Weights of a small GPT-style language model, trained from scratch on English Wikipedia.
Size: 15 layers, MLP 704 SwiGLU, vocabulary 8192.
Architecture: LayerNorm before each block, biases, tied embeddings.
Each number is 500 + 50 x the weight over the matrix's rms, rounded and kept within 0 to 999. Layers, rows and columns count from 0. Numbers have three digits each.

# down: layer 7 MLP down (transposed), 704x256, rms 0.12, rows 153-169, columns 0-127
# gate: layer 7 MLP gate, 704x256, rms 0.125, rows 154-169, columns 0-127
# up: layer 7 MLP up, 704x256, rms 0.122, rows 154-169, columns 0-127
down153:451495510484500555606541549514503537519449556536504509551478506501470561540523482488565404507476421484549554545538557597538525496450555571455553451490462469498576632515525551380466536461438504435485479505528492466443421483521467436472452525432453595434571502576582478512541469488545519440554539437523515448436500521497528523509508510550441522484434506458573475482468494527529615506479
gate154:486499427450507487476475488584460548467447517462509431483481463463590555552491536522506396600523490495438459444545515490513575527477451519464559472442469515466448520499534556543508586558439531486466475477482508574444444522466508598495542505487512552469528532515504528448440576463507508433427548505505488514489458509469514533506517532518435482596477614499481542503473511559484585540519
up154:576519499487492583535407540502518513450447513484489484428540551484428468528450567465535560534540514468587511431510578481593476459478477393593493449492507528504500561506590466536530553394535420454522490526487521532480456524517464446489538510497516516592498536376514565488451467568536580551540517505472510507507500437481542481513427481469510425538485424533500455495488552540562447390499
down154:502604503521481467501475494532494532482531514484542512517483491416462405555495463409482481438433527567492548522448567517499371509482590547546401428472400567499451465511551455525501463476551475519489468539522526432589466478434536505523453522512510500554507557494559484578556496564516487531433486553546491450427452484499486478562545506560551506603519533478557511502546530509510484523522
gate155:519438553530451445493538445465502504554394380525437508484456558531471492566623531566516544462542481511498485464406590532537476512487500544446474495449560494496524526527549376509435480404561377512419560498518489534370452529463438471502486531483533503581522459519454527481505549609544466417483553456450504563710466573517347456565490589477467472490538544496554531453455641456526520518559
up155:536418518554524490515388464472498540506487527456488458517512464532503586441578436564594649531517469519517505558494568520493531432438574533521451469422574522485531459588485446505438432548496399561555593530519530502385553388512410498395485428516645451535420513471571502505477516484584471520558409589553497506490588429540508443522458570555511485533564495537524565485504533466504554491463
down155:514435452530433428450506439518604471471513495547440509482461460509594517663450553461436547548433509502599508549570483569577478605562506489579541457472575559521483564540382545503515459455522498616448526556438487521537530529474438508403541535558486484456494505521458570485463416514575529499548555533513502503477473566533492527436464483528466518524452539560428436461513456430467542582440
gate156:400454495426445552535468526504458407508536487537569595450544499460531494505589536507537437527511519460498525505406494444600518453555531494534499505426498488413514515559468570444564493570553449483476525476538570526473343510477532485469555470579400479509529573502565509472459437538385449352556511528580544510490577532468480529489418556541487557442592520592428569464492539449444517560662
up156:462580464589512541525482514504528518549429475516432542552457483468492562597402503527525466530509496681482460526518593442462504600469476495615489449480535475370511468435438487542496409495512581491455451601488488414388491475524484551576590503570492392510510514449531477529437462422476433565497465443469518416458495542532505513482592567504507511483478448504586413457548389447536430516491
down156:502530522565599582479595477392514609485509599611440491480451555466484462592479423525512511514522488534580564394504576466515539473490490474405503472449447617551472480528513544443485616523587502409512463493560499445514502429500561528527519525465480443478561556505505510448550511497529621537504570424492470584518451485533426565387435470484503537476477504470481496481489505552498514561415
gate157:476484421472456432565577510510653495461581463511477490493487533500531523525533568487525491568521413540515550555569466510618561490529514469501559440450472486492637480484491527557537527465480520456497496532466474487479528487557597466487648555510462532523522530520495560502404567507477481543423522395525475509492488566487453580477531499479492543505538475560438456545481441438445455439495
up157:494532488521479377364494547476517449506484463517490522522419510485520472491446521480471529519514445429493408623493488554532566485484465497531471547419561552559544410430448499542632460433507523461525493391532567578504552430513496503489584568527457519547536429483488440529558491555555625549431498524517493501501545506534520532530570537488502485468477515608465402524454427460525579535479
down157:483570512485464495492482472509538421525508479524542447459501565403552407517601497578553441548493495572469535542480429440458525573536555468481495514524467384545626439498449473412474608401487539456551511465446498431436468419425484477535519491480563482471498529493538589496449500588543494512519565502478424478545506483525508567470541472508480460517469555500478476531528474569590430562435
gate158:565464425445469473459531550505440473538504502513482523486516475503445560540533533486515421504472442623477441536488490589587499407569468464461395438438440413482518534508481608503574600420519569543450491523572532560548473467483480473534468499471515522511535508556537413390483507535583459475494579558425482497488374590525550523541493482368532458434500522548621617478466551554516534542503
up158:528317562451527437476621441405480598517414573518446482393537499520501500488503451600514486525497347484505478578466526488536538411490509502488586440479470504533537516427493569461518495512396669411501534534578411559496484521483436474507483341495452541425519507523541552551441451569605462398502476525381566544463447417452505518466468496620545519444483538459500466525460495489408372424551
down158:443478467490444537400448485498461482529532519489553529519406528457485463431475524502486513485580561433507529491515523559501547479610522499537472496528589448467437436466505439595537542543484469459573534570512467603612405518462461499469577549399541533443460501471539560431520580531461491513493460431532527520599533470552493495478442400482520466566425551536590506655531551556548411437447
gate159:521461561506423520474485591519510566475569432517490612418483571438455552641474511395543475528442519455481518559505489381515543477504601517632497433424563476465484421505476593419530457560534499453492559524483485521492496544487549447443521519476480504425490464430515489521376499479507444519574499464492487516464492541559505652506412448630444521507556452523613390451596547479527564477667
up159:569500528525514379511466465512590600473547413478536536449515571413488506422459583437462546472641374457489485551425496500516480461497536522395501429572517546406497485526479487519544434504458425432580566555496533572458608417587530563526507477433515499530467495572479535440539432529512477421430581539443434506508576562537557482544432522437512550464503483470498418471578556513474447567511
down159:487434457481643493571444434488494608536516493524524461571492573477423554451475511573485547517380418536499536500471540485481588516497506510472472475604562586458553484592442534566454530445476382472464492562491574424489538454530529530571553487457548553529512583413555473458497541507514555419442522519538520492479559539483525522497446499465489499481517471519498436579512572377533493574479
gate160:528566350491453499503521514511426417460519508522537490535497417502455569541438572435428443411494572380601501519405519454562452480505496499537529487555592499493487495480530494523488416463578566493523496512420441494386494579518492552477607616538520427410512636525582524550439472469499557582471473542495604468439471559555498502518515493546506462508541518548522430460477553401517552513462
up160:586511492540537464475423518482464510544453546564482542449411553463373511528462583580527504539572430484544529509528588473522459512478635489536540544504558552490543477489425462473507559407471558518544497479499437435502444470511471430482531466531560580447547469492494579594518536475567494459552476508487499593470532466515489395547470472525471458589493516493433505516613533520504560485501
down160:490493525535467523512478425482518589530473491511448470489425464475527509492499531428474471469501387504535501539563509437519485569477629448537460471440585555432567520498482570430429465544412481497499433620588476538421545535463512608438520560476531552489505504456430506432553531461536550500537524417549573510466490567526550401547550463557492509516528527479582458513538501463498530481405
gate161:522498479465436488421389602537622532534550463545591554532477524563453534556483568411515447518490449423559446576506503456486518490465574491534537443461556542434400488528496438416541522460451551546508508450565444574537453525460512379454520579605525534411396420491496552548477598480469502482503539454423487554450614487403453496560603462475467511538463453450480463483463460556480482591491
up161:485461522448474493535688479468453550465573550498490470413488539491537490523546613430389550530531450497493533552501519503506487411475444536451496494569520452465485517538492631483434519419550484456525568541455512470510552522548532481605542482592559513499537534397427502577473467563562423464445517475487506473545424447604525537430420430473548425466598560466487590457551555454497425562501
down161:450492464512580471504570512564483520460521481443468464537488471480570697512580530393498415441495451444447471482474422543493457465467442462437428469485482456454612510553454512600465537542631480429602452553507537536522501553432473474456475518474561386567492526501489531518443569559582493607559493510463529485449453526530631524480509508457605616510576572461480497509496485480480421458528
gate162:417375480547468477484536508555621531476511518432494496522476459446483488517537430487485516504477464639412458456453433563513508517449439437560530468495439473473441524508497535460521500479566493533530441514596577463569404528601550520420538405558489553570490533543497491531430499511589528473556526438487375514471585572490385447457449599529475379551441405533482469564502476471484502448490
up162:559456502577498497436530454543525538440529455538512404454467603544448428440536374592481526531505547500507402582408500574475514502496422520558559531578481566528506550479485459561541436493541465442461578447535529586399542504533444533511487485414487600535476500564464540431504609483461576573523429506419503460511481486421476498483488436547419495435517484568547523532452508579557573488472
down162:561453602537497440478478513496579500553518460479512588460482534371536423633518527535529511552430570532358478501480426463556481495558487435527492542482562466481440515491455412558505528494480449598549450508518518520561500516398522405485435549436544452456499432528472510500562480482525518578575459551557566468586454568513539454571519452476512532475489555523437528422518525416543555468361
gate163:414630448525472569491572475538466476437465533635505386476487486536446425578479588526551416403519480489452465448504480414529482565485472491481566442552390451446494530470519566452467519437558580436511485394523505513558480504514455478448528488633508586421483423457511518478376510447622499531465608450424604437510494553601457579486517520509457549610487491480477450589519495590437457520524
up163:486451451542516469467463525476475530493540514437531542529504505531560558484486612527510578529442478470504501479449555456518577496456483452427535568502436417559509470510534431531554452488480480484456536512631548536436564514498405522520533432512521477527376428437594483473582508503575487512456509484541456479375505522453524504498522543512543425513520456524449480504493529423519532409434
down163:544467363567474578430619586460471555450437539511370572501550439441581533573435605560497509565483511471535438506505414502462558506500484436474516451478448455444519476551614455461438489495526524559508510517446601468456496535431480473478464491567582499452511537494493569500533447509576582572532507438576489534463433438630465461484485514521562490596534544504471458537490518429559490472534
gate164:533536466523453537392453426506621566464491570502564483506558410462500466586510548416495413581592481556488473499548508492538471491470598427438557468432523502443504432521583474566616449524486494472521533479501492503510489534533491523427429586433527492462462563484498492559545489559538492481526511601566487473507512438441530474460457449533528454490457574664466397437565486540457490479594
up164:563529668525513458482499500505474493520489425427440496418517520465474597462666534447489579515429687466568570488538505567471445519542507497446519581547473530500539546492513432470448442528484407464566416501434493404462546435620513531485432560519474502554560420433467523412446483583305483428585490451503575554527516557483521479495526485545574490465587409379483453439489514527458322505474
down164:521508487459509491599468508522495545583540559560461451472406507460460466536537534484606533463523465462433492464353550508516474513536472586380472569465436433584477588583431542543508477509528599482473471562559431499552527540523474463637554397413390437467533526440460500409436376561404502507586463402519542554426443508458485439532496496512536479439532572429548523544362449593554428473457
gate165:500591466390537527450533531492591523420414473556414492428492504482438499563473461504562512554445476543568416489548485571544466554494451485483494383482505550511516432478538409405475448499530563520497464598437415489617414494546444452521506557540524562482427527505500589484498460465493491472500499437501473564483478539445504493468498559427579545504478591491565532433402446612471510489502
up165:509454481540519480457522460484389487564496519558533544559575528541494562421437522452484454517504634465457542508470433434447477411520541520564512540528503499531477426454440560403446439479464471488456535455459466526495473469439422463476561420500522505452612503453527535453562497438519498458464420422617502509496434513529514504489465407490453517537475494557577486483431537532467544504540
down165:473453506470506473561533531512506543459578482416482401460456537424501476459432501469569617511486540505562544505466448571455525550527447484541507523472577483477460511458564417520565472479514562498444468556529474487486524482496538485515476454431498568538415484420533453549436470564583359431474544421497518585553530540467535448518479528500478507543600519468429495647527453510590413546524
gate166:453390523548515475481548509501489540455500439430472476474466454478513539505556486513557461529553460557463452522478525558513577516467482473569513500494588423519499521534510551528458522544490502474486495544506588471446444533606476487409541383499527487582531548472395428533416508469585527522510422539506481475474417479519453448563530492543450506515498586574560580496499539512560474534469
up166:454419404459537529480421448477495538503485612506473532542404505491509466519530451510450648558526440586458503578473539591536528515512413414529447495474476482567498607491486480531444517430413606543423450437515573537516461489521448363538562518534453450461524484479504475484559509553554474418534468499474485469509620544512466543507499515551437538428536471501527459442483508529509454451511
down166:524479534544480481560620453501517461490557491509447501471551524515449461479464532583514451460554444461471489417524482504433640501491498500434444533518549522514580493469482443494474553515526450541555501518517553464473511512450529519455488540472475531506571554478434526403490434492544482489508479563502529562474446483395499434572456427425526552565474511564567421490606545499470442409560
gate167:427503433519445457402534489521524532379520560485544440489505429569496521551548492430531522500543514504424510525459481450452500430425530437567496475420504450470629533583481539533561478498576507457484492499529534569522446481536466499473432488439413447534599534479431601398486531513503555592547510569416537561564503500582554556491406466537446507432486531503519431430562553478453442482474
up167:487524503552540519551500473507419409563490448503481512471434439437495473414463640545478535556482509450545489519445531536530570507529457541482485516481503517507506493574478427499343509462569462544514497469469474481346547447422503476503471436493565539464480480489540473445517528521543588470540576529548476515529493487482437519568551593497501479440581494455505484563421543417551532398428
down167:394591542562441470587509478463519518472441568491520520524534527484543474468474496472537443471572457507590423551504494485467389578545489569402436432560471547512417558503455456615488540533426508526534389457477394461437561474590535409500518492545477489440520511552460507506509413494522536585445512567437435526476486537443540543528409595488490520567477530486504443642493475547497490454498
gate168:429481407437446545444477525534560525418533516630509498498499430496524555475523551510515518517501323607504515539587503489596471485483444510539456454486577464512429510537555545454506412455556468492441542586537549591498484455479496548552492474524549496563524501451457522426484481489534477481541417460450460512579513499482472511492429518506469537515488454531518512484461512554504515497446
up168:407487517438448470491519552578517466475540532488562517504643526510530508550533652476514485420462557431500485512493523529491443579458499542427469553482555476414455573427450524518517476389461557447465461420504574550521423512571488515515513526531432507487509580521443480566519473475500486517421537474506479439554518450509509413647568483511511453449517639477518612550506531482477485616598
down168:472527393406447551527525569576561537453602479499471483547520503534512542603504543504510438511537398562542457506465352531491559552416526446454501496417361442533564509509606475551498466458446489512400572461511541625511503437508475555418467447554571487508469487494552486551393515446529476489494503540488421486526573467548420442542442500436492506467565472427479588490467505544512506533490
gate169:486471515581445571458575442403559600447537426550510519480494480510430521565534472546401429456505520559491505426441408427505561513529500581575475419467448490427499531591500571381506510516442506538582452513552553476592377524484507499550535528530559551541472561518598495497321552461555439506472469545492501511550497539563546659570507543453498498495486481527484506583481611503425421464460
up169:478460484450528557573528477504464506436480485489492475568469489582474435544478487548522429584576445405560400572504474493577466504522465515502603487376485492546547523545466499428650558528548485544431510479486376492564467477494553469531540475527447504425505384483578560577464581423521545621500429418564439556440535459493474476506466494562479542559533431428511525441517462489381469546589
down169:436559505488492544457569519415428549484529541564427543534518457572526528475474478529533486522502506447539463534354547423443516521558547522442475578500607485496502435516450483394387478573463584500502472450448607507588483463484510612424557540614473501422492471506553492502374536512610501501569448591564475479468546462421565548488411532517472453459567413557407542520541467606461463433539